config = dict(
    n_layer=15,
    d_model=128,
    n_head=4,
    n_kv_head=1,
    head_dim=32,
    d_mlp=512,
    vocab_size=4096,
    activation='gelu',
    norm='layernorm',
    norm_place='pre',
    norm_eps=1e-05,
    positions='rope',
    rope_base=10000.0,
    rope_fraction=1.0,
    qk_norm=False,
    attn_scale=0.177,
    bias='none',
    tie_embeddings=True,
    parallel_block=True,
    init='uniform',
    init_std_qkv=0.0492,
    init_std_o=0.0,
    init_std_up=0.0492,
    init_std_down=0.0,
    optimizer='soap_variant',
    lr=0.00639,
    lr_mult_up=0.699,
    beta1=0.95,
    beta2=0.95,
    lr_head=0.00869,
    grad_clip=1.0,
    warmup_steps=200,
    schedule='wsd',
    decay_fraction=1.0,
    decay_shape='cos',
    final_lr_fraction=0.0,
    batch_tokens=32768,
    seq_len=256,
    doc_mask=True,
    train_tokens=136800000,
    steps=4175,
    dataset='wikipedia_en',
)
Each number is 128 + 32 x the weight over the matrix's rms, rounded and kept within 0 to 255. Layers, rows and columns count from 0.

# layer 12 MLP down (transposed), 512x128, rms 0.186, rows 104-128, columns 0-63
[[124 120 159 107 141 144 132  76 102 162 148 125 105  53  68 170 119 111 139 181 184 130  73  99 114  84 143  83 144 128 126  85 133 116 121 102 106 131 126 129 101 159  73 171 153 142  60  87 136 161  94 129 163 149 139 148 129 144 110 144 134 104 129 156]
 [ 72 157  57 153 131 106 155  84 168 145 126 156 110 109  70  64  98  84 145 137 129 173 207  83 163 132 171 136 178 136 158 152 117 171 139 147 113 109 140 120  96 115  90 175  95 135  61 191 158 220 145 110 184 108 128 191 113 137  69  80  77 166 121 120]
 [134 123 148 150 134 166 133 166 118 139  91 138  63 138 143 120 179 112 124 135 170 130 165 203 113 133  96 106 111 106 159 144 172 153 156  82 126  92  66  98 119 106 106 127 143 137 106 125  69 114 122 134 168 124 167 206 112 161  82 164 126 136 107 151]
 [105 152 160  63  71 134 174 113 147 134 117 173 138 123 185  72  82 106 140  99 129  98 164 106 102 123  41 177 101  96 159 129 145 120 201 157 133 124 127 183 117 151 135 189 124  84  54  88 112 191 128 164 137  94  95 167 126 114 188 156 170 158 148 122]
 [105 155 153  73  96 119 126 105 124 145 151 105 104 109 173 110 155  88 123 149 146 164 125 218 192 107 130 110 144 178  92 142 109 174 130 150 105 142 104 183 159  80 108  94 119  77 130 125 151 174 134 119  48  75  97 125 105  89 105 151 155 123 133  86]
 [ 89 112 143 168 133 163 203 160  53 108  99 135 173 117 129 116 114 127 157 153 126 137  99 162 136  99 115 123 150  95 130  83 164 167 130  95 139 136 133 115  82 149 138 164 199 185 174 112 117 162 136 149 127  88  84 149 124 105 100  99 144 147 150  85]
 [145 170  94 153 132  83 143 144 154 122 151 138 105 112 154 188 150 178 160 179  70  98  89  96 126 129 216 126 178  98 147 183 138  97 122  99 165 167 129 103 152 105 172 138 148  69 107 116  56 162 133 136 121 152 135 114 158 135 168 121 116 102  98 149]
 [164 148 146 173 133 148 114  82 153  66 195 149  77 170 168  25 153 115 175 128 105  84 164 130 106 155 105 121 108 132 174 122 120  87 137 171 131  98 147 123 127 112 170 150 124 121 161 112 140  96 122 100 179 142 108 168  98 175  94 135  62 104 199  54]
 [ 97 153 117 138 134 152 101  94 122 166  80  75 113 153 108 129 167  80 111 144  94 148 125 128  86 123 146 141 142 123 144 115 123  69 161 149 134 152 121 134 155 129 148 132 147 145 103  88 211 139 138 142 109 132 117 165 140  59 125 136 181 161 138 111]
 [ 80 105 159 141 152 157 117 148 100  64 133  99 174  91 132 181  91 158 183  87 130 112  84 142 141 110 151 130  70  43 136 172 154  73  59 198 140  76 116 152 128  97 174 172 142 128 118 151 128 147  88 157  88  63 108  81 129 111 171 103 132 134  71 159]
 [122 123 136  68 103 165 125  75  73 197 112 130 130 123 133  95 159 134 151 139 148 114 106 147 128 155 149  82 107 165 143 138 162 131  58 175 150 139  96 119 142 100 184  89  61 103 132 108 132 173 147  81 143  97 100 106 145 141 102 114 160 132  84  61]
 [109 106 136 135 181  96 153 185  36 145 100 120 165 124  58 159 129 149 211 129 100 115 102  86 126 146 169 107 105 104 128  57 146 135 116 106 174  88 125 134 116 149  85 126  77 113 155 153 106 218  86 154  54 134 119  72  72 133  98  93 130 119 110 109]
 [125 155 177 192 160 122  70 114 125 130 101 138 111 203  90 101 170 171 188 183 121 166  88  84 195  92  42 136  50 105 120 103  88 107  83 189 152  94  96 155 138 132  98 133 100  89 165  90 152 149 167 118 113 102  86  94 123 141 141 156 159  53  99 176]
 [143 117  95 153 168  99 133 135  92 150 152  72 126 161 169  83 255  93 172 180 159 104 214  61 110 112  94 142 150 125 121 150  93 166  61  96  85 140 115  77 138 111 148  70 112 154 163 103 122  88  75 207 116 118 143 165 105 117 181 177 143 153  78 107]
 [116 154 138 116  51  84 103 102 175 142 161 150 137  75 155 155 132 146 145 146 135  89 157 165 107 193 164 159 108 213 148  97  99 178 115 173 109 101 154 118 123 102 116 156 101 122 142 141 123 148 171 145 119 154 107  86  99  36  86 142 128 168 113 179]
 [111  51 165 162 103  78 107 133  90 170 138 128 140 117 102 193 173 122 152 139 170 110 144 102 111 139 123 178 115 165 159  88 181 123  93 195 116 220  56 115  91 119 159 105 181 162 106 148  90 124  78 112  71 158 115 157 255  89 153 163 148 103 126 141]
 [168 129 122  76 140 105 138 147  87 172  72 133 151 157 129 146 161  83 127 135 157 118 130 145 128 124 123 159 125  75 147  80  84 101 112 156 137 175 181 131 112  93 125 121 126 117 171 130 134 171 194 144 151 105 157 143 168  72 156 135  95 193 187  84]
 [181 136 126  87 137 165 166 131  79 155 198 146 168 162 151 135 143 132 138 156  70 135 123 139 107  69 119 127 169 147  90 145 159 131 184 132 149 120 113 102 119 145  91  96 133 183 116 152 149 105 142 104 156  99 195 155 174 156  92 142 101 113 189 103]
 [202 192 105  92 121 136 147 144  97 159  95  89 143 113 163 167 156  98 231 142  98 147  98 100 133  76 141 147 118 116  59 135  86 117 169 139 150 133 143 202 116  62 111 182 123 116 144 106 169 122 173 177 110 137 161 119 150 134 166 115 129 119 118 180]
 [125 138 120 163 140 214  99 174 114 121 127  64 159 146 202  92  77 137 114 110 114 179 103 166 110 143  87 109 144 112 111  79 164 124 105  73  78  64 192 182 131 142 145  86 123  68 144  58 119  92  87  85 104 128 166  86 137 132 131 137 140 163 115 161]
 [130 101 183 135 121  95 173 135 164 141 164 126  75 131 150 134 151 110 191  91 130 110 202 117 114 121 103 145 125 165  72 113 103 116 141 180 121 118 130 112 161 129  99 194 124 145 138  91  36 118 135 111  96  99 147 171 110 153 159  45 138  92 139 125]
 [ 35 153 191 129 135 145 136 143 106 154  97 165  89 123 165 153 138 152 144 191  79 125 143  93  81 161 191  78 142 104 121  94 112 153 160  89 151 181 161 173 139 162 130 110 107 171 133  89 124 136 106 136 174 118 164 103  50  58 122 183 139 106 100 134]
 [146 104 156 152 152 139 133 101 125 132 105 142  82 168 161 123  88 150 189 154 123  95 160 111 120 212  93 148 120 162 147 160  87 158 160 156 168 109 120  76 116 124 120 144 131 139 169 142  71 110 164  97 137 140 163  93 144 120 153 192 138 174 128  85]
 [ 77 244 128  74 123 172 164 118 110 145 110 119 210 123 112 110  90 133 146 194 130 134 161 132 147  81 135 180 154 130 148 136  86 107  99 118 100 117 121 111 134 105 156 172 141  97  67 169 121 162 127 146 131 123  80 149 153 106 116  97  76 144  95 130]
 [139 139  87 205  76 138 120 158 193  80 175 142 151 163  58 102 125 161  87 121  89  54 110 114 126 140  94  94  85 115 147 128 103 121 134 135 143 182  78 197 164  72  75 167 111 137 124 127 131 120 142 110 115  79 113 110 149 166 113 107 118  89 131 101]]
# layer 12 MLP up, 512x128, rms 0.126, rows 105-128, columns 0-63
[[115 135  93 145 153 129 129 174  91 165 128 140 118  55  97  92 111 126 124 108 129 140 130 100 142 190  99 106  90  74 106 175  83  77 169  56 168 150 166 131 149  84 149 114  99 165 131  68 117 100  97 142 169  86  95 172 138 127  93 124 111 100 140 113]
 [214 121 101 142 109 143 136 194 106 100 108 148 176  90 102 119 124  70 191 187 165  45 121 135 163 119 164 101 110 182  88 162 149 133 115 123 159  95 109 123 115 178 125 150 112 102 171 108 121 151 126 127 142 112 114 117  84 102 198 111 127 128 142 134]
 [168 124  48 150 139 141  80 119 121  96 133 156 108 172 122  91 196 164  93 211 143 142 123 173 106 116 142 135 135 226 123 107 110 109 111 135 139  68 119 112 133 136 132  89 126 116 131 147 160  95 127  94 146 115  96  98 124 105  90 111 110 142 151 179]
 [139 151 131 158 117 105 107 117 179 107 121 180 128 115 138 140 157 159 163 112 130 132  76  95  63 124 141 182  82 125 149 115 134 132  88  95 177 121 171 181 160 175 168 132 140 146 111 138 170 110  85  99 130  82 208 148 134 126  99 158  87 103 100 148]
 [144  80 122 104 116 144 121 137 169 159 150  93 129  78 148 106 181 143  84 126  92 102 132 191 144 157 139 125  81 131 135 148 130 135 191 172 157 112 158 118  65  94 166 144 104 151 117  98 102  87 140 104 177  66 227 103 126 173 121 201 174 143  82 161]
 [108 103 116  80 145 140  89  94 165 117  84 145 127 138 155 142 142 104 119 115 124 147 125 150 150 170 195 114 124 165 157  89 113 150 151 190 141 172 143 151 175 105 106  96  74 137 108 185 175 135 119 117 133 132  95 221 130  95 147 100 146 157 138  85]
 [110 134 130 135 140 142 157 142 112  97 142 170 154 167 130 111 156  72 190 165 114  21 140 159  95  89 116 110 130 113 108  80 180 183 147 196 137 133 151 144 169  67 139 107 133 101 103 161 188  91 123 188 144 105 180 145 144 141 139 137  97 154 145 154]
 [100  95 156 141 140 144 149  82 198 136  76 135 111 165  61 162 144 131  98 143 121 146 170  60 173  97 144  82 165 125 107 118 107 159 123 103 110 105  89 154 131 105  86 134  95  29 138 132 187 169 138 148 112 139 154 164 119 130 107 117 127 186 102 102]
 [187 132 112 103 166  73 109 192 107 126 130 109 146 131 138 127  89 150 213 112 149  79 146 173 199 168 132 139 101 129 136 129 141  85 121 192 133  72 112  75 127 109  96  82 154  85 158 159 156 100 141 171 130 138 151  76  99 153 115 148  77 135  96 113]
 [137 155 120 175 133 175 171 153 154 113 113 157  85 119 138 169  96 113 116 139 110 142  73 139  90 121 156 135 148  94 140 126 137 115 167 146  93 131 112 130 107 130  47 169 144 147  95 119 111 128 125 143 153 110 123 133 134 150 116 161 153 140  96  97]
 [145 134 165 163 169 126 131 152 178  81 134  86 126 157 116  35 136 117 103 115 110 105 117 152 107 126 161 141  95 139 110 134 149 147 148 140 117 138 118 176 120  78  49 150  89 147 125 115 202  87  88  93  82 119  69  67 192  97 113 133 103  79 154 134]
 [151 121  96 175 130 118 135 149 105  91  76 105 129 101 145 142 147  96 135 162 130  98 156 134 125 123 131 101  96 117 185 137 136 134 144 180 115 181 118 187 167  92 165 149 101 160 136 107 149  59 120 133 144 118  85  96  87 166 142  88 125 106 131 113]
 [136 151 133 188  89 173 150 119  93 107  91 146 154 137 131 155 154  54 154 110 123 186 163 179 121  76 162 105 147 235 149 120 191 141  92  66  82 109 130  98 131  69 124 137 107 103 101 181 119  84 142 133 159  94 166  98 144 120 123  99 138 151 131 109]
 [111  83  65 145 148 172 138  92  60 160 128 136 142 165  97  73 163 106 139 234  94 144 100 133 179 122 161 134 108 108 113 107 117 171 137 132 177 143 138 181  41 135  98 129 112 116  97 115 157 119 142  67 121 159 129 134 110 135 128 113 131 119  77  93]
 [ 68 151 165  77 138  89 178 107  53 155 154 165 147 166  45 122 132 100 181  73 125 116 133 150 168 101  86 103 147 182 124 104  77 125 107 126  91 139 117 135 124  91 189 144 189 122 182 152  94 128  79 197 164 117 142 127 148 164  85 138 107 157 107 171]
 [105 154  93 186 114  87  69 181 105 127 123 163  95 109 129 146 165 156 158 114 137 169 124  66 112 128 161  79 110 135 157 173 114 135 116 170 140 150 141 157 132 141 143  92  79 105 104 101 150 102 121 103 130 160 184 103 130 170 122 113 142 138  94 178]
 [146 199  96 160 155 137  91  92 109 166 105 125 145 137 154 127 108 113 160 155  70 133  63 144 103 159 102  99 105 185 125 160 175 122 180 136 184 178 132 147  96  83 101 103 123 166 156 138 182 114 110 130 149 129 173  95 148 128 146 109 171 149 145 134]
 [129 107 121 132 111 127 133 160 132 119 159 149 123  68  52 126 239 116 125  76 169 122 161 115 108 114 119 166 146 106 112 164 105 177 119  20 142 158 110 110 136 113 120  93 155  79  96  89 142 117 161 133 125 135 154 158 108 121 169 116 122  78 133 168]
 [ 84 110 103  90 183 142 144 147 144 187  97 136 160 112 136 178 134 149 190  58 135 150  98 130 143 136 170  95  53 102 127 100  88 147 201 129 172 158 114 162  90 155 105 155 125  65  94 119 139 154 189 118  91  76 133 146 185 121 146 141 114  82 153 104]
 [119 124 115  94 131 113 159  78 104 157  95 176 191 205 191 141  85 103 115 195 110 175 117 126 183 104 146 112 157 149 128  78 181  90 154  95  78 127 117 153 120 116 162 141 145 140 100 159 168 145 132 119  93  77 130  67 163 132 133 153 117 124 112 120]
 [140  35  92  83 148 121 131 156 170 159 154 132 168 139 114 123 143 103 109  92 157 108 113 165 212  86 111 139 160 141 130  90 120 129 135 140 137 130 143  97 103 145 172  97 109 129 165 139 211 148  66 124 185  62 116 160 111 175 107  83 104 124 180 112]
 [133 109 136 105 183  80  87 164 191 128  71  72  62  99 153  71 181 165 138 155  98 173 145 101 163 114 138 170 165 113 137 127  84 184 126 177  92 106 147 126 139 157 124 113 113 127 153 120 145  98 101 155 145  90 139 139 142 121 103 162 135 143 117 127]
 [177 119 115 133 153 132  81 114 161 135 144  57 109  95 111  88 156 135 107 113 152 177 188 131 114 124 141 171  89 153 165 134 151 135 147 179 176 117 142  99 113 111  82 133 180 114 113  75 121 101 141 164 188 137 125 102 130 166 110 116 111 108 119  98]
 [171 127 139  47 163 130  84 147  79  98  49 118 133  71  97 120 119 135 139 111 120 148 152 151 163 142 122  74 120 122 209 140 125 182 159 134 169 162 101 138 133  93 217  99 165 177 139  73 161 122 129 120 159  80 121 120 144 134 105 136 107 103 131  97]]